Weights of a small GPT-style language model, trained from scratch on English Wikipedia.
Architecture: LayerNorm before each block, rotary positions, no biases in attention or MLP, untied embeddings, normalized queries and keys, some layers without positions, local attention windows, shifted keys, gated attention, exclusive self-attention, capped logits.
Each number is 128 + 32 x the weight over its row's rms, rounded and kept within 0 to 255. Layers, rows and columns count from 0. Numbers have three digits each. The size before them is the row's rms in percent of the matrix's.

# layer 7 MLP down, 128x512, rms 0.0756, rows 109-127, columns 192-255
096:140133146091188113153132140158126176164135175111123136195120134125138129129152079163120143157107105168074127112120110124151097153092124155145220137134125136186126152116075210089130151112145157
104:138127138180088138173112146140141194101107145147189157158102126150096150090145147163136124115062080152123121149116199036123164149112114149134088076161139121147119157135133105140138098160122171
100:154097098158132093125142128132111189069136143156148122115046132080159101113154109145120165118145139135110120118162138179106140168144181149072124085107138076116169107142144155104214068141135126
100:163136143148107124076122111084141142209113124161099134077093115176130083138091150101148168106191110093125126117143155105135129108140097063111092137135072060137130075129100113076079144134191045
098:130107150119154138194177128094119159137071138133134164136092115189109122104127150100098092106145131113082134126166143161132120141114128048109106090164122092119104114117120103161192121112141115
097:097126144132163144051109156096128102125064101160104121135130133168132163120095128177142139089099107126109124150141069123194136115128158180138098122159101156161176150112188072146105120138116112
097:149082138139118066180129119136110088159147120128175057131204120122101198119137145138096116122115111111079132070085086103129059121123159130094130103132152111113092145138111159146194127132165126
101:132139118118171144148153093150073215146132123141084113159081124124121106106104108172120084150153131088131120132125077096141115106111143129089153137105069157175150113110094110137123163110052135
103:140139091181130120166117180101155144111113086160107184108132119107165174137141133156162138089102065211073133157122116101152145136091122146121172150122166167141125119134125115154156075132123118
102:101143151140128177140043127149142114127118154161173169114140122099115159141139161152131154105096100106149129118145076117098134167137183157078166154133164156176147054142117154120140084118117110
095:135156125111111085132080209148121091122157154123076163142112063111136125082099158059163162100121110103130132194123157151197105125157094100152153072137133223071119126117177108129126135136174127
103:086137148077125142120129151145155138160142104125109130168178196098161059157078128104097127127138132114109114132123135170052146093086070113132144092115141106152074092170069137122219152084130163
100:137151119101147116086130116139153114064103071104149139178126077096142103131121118102111133156105127131158138134117129064109130085157104140128144131124102186193142093131161086147216131137127150
102:101182107059172151099152161116126155178166115141123114091132137102144118131167153177190105078164157155153119167130168178117110149067106121128161086120129161147141111106133102147140081090081081
097:107093165167133123153137083167124185145080113134144190144079128175096102136101126196136161111108105145150136141173119137209138145109109131109147162119129137122112168134144176150072122103157174
098:134139122135172089112157154080102161071134150147130157128121090098130160102125156120161098150114160117108130135135087104104139139097135093123098130145105133073120071159168146178182074130139142
102:140102109142143106162132114098087129095130156120187110184186123084142138167113142129141172143152142146093126118192138203167211122126116095173086199127142138132135128174105190145139171132149121
102:120094146214155123122128123144095056131177124144171084184063122153115117133150091058127125100089102145139128132086119083138130187148113143123165138127181139070176102178149126172096099107102109
102:117132126078104159101158136112088076134131118134080105083110126118122138095126106189142099120128148127151132096131161144055162155098134134136130117120146140078105120170093091151132169136131126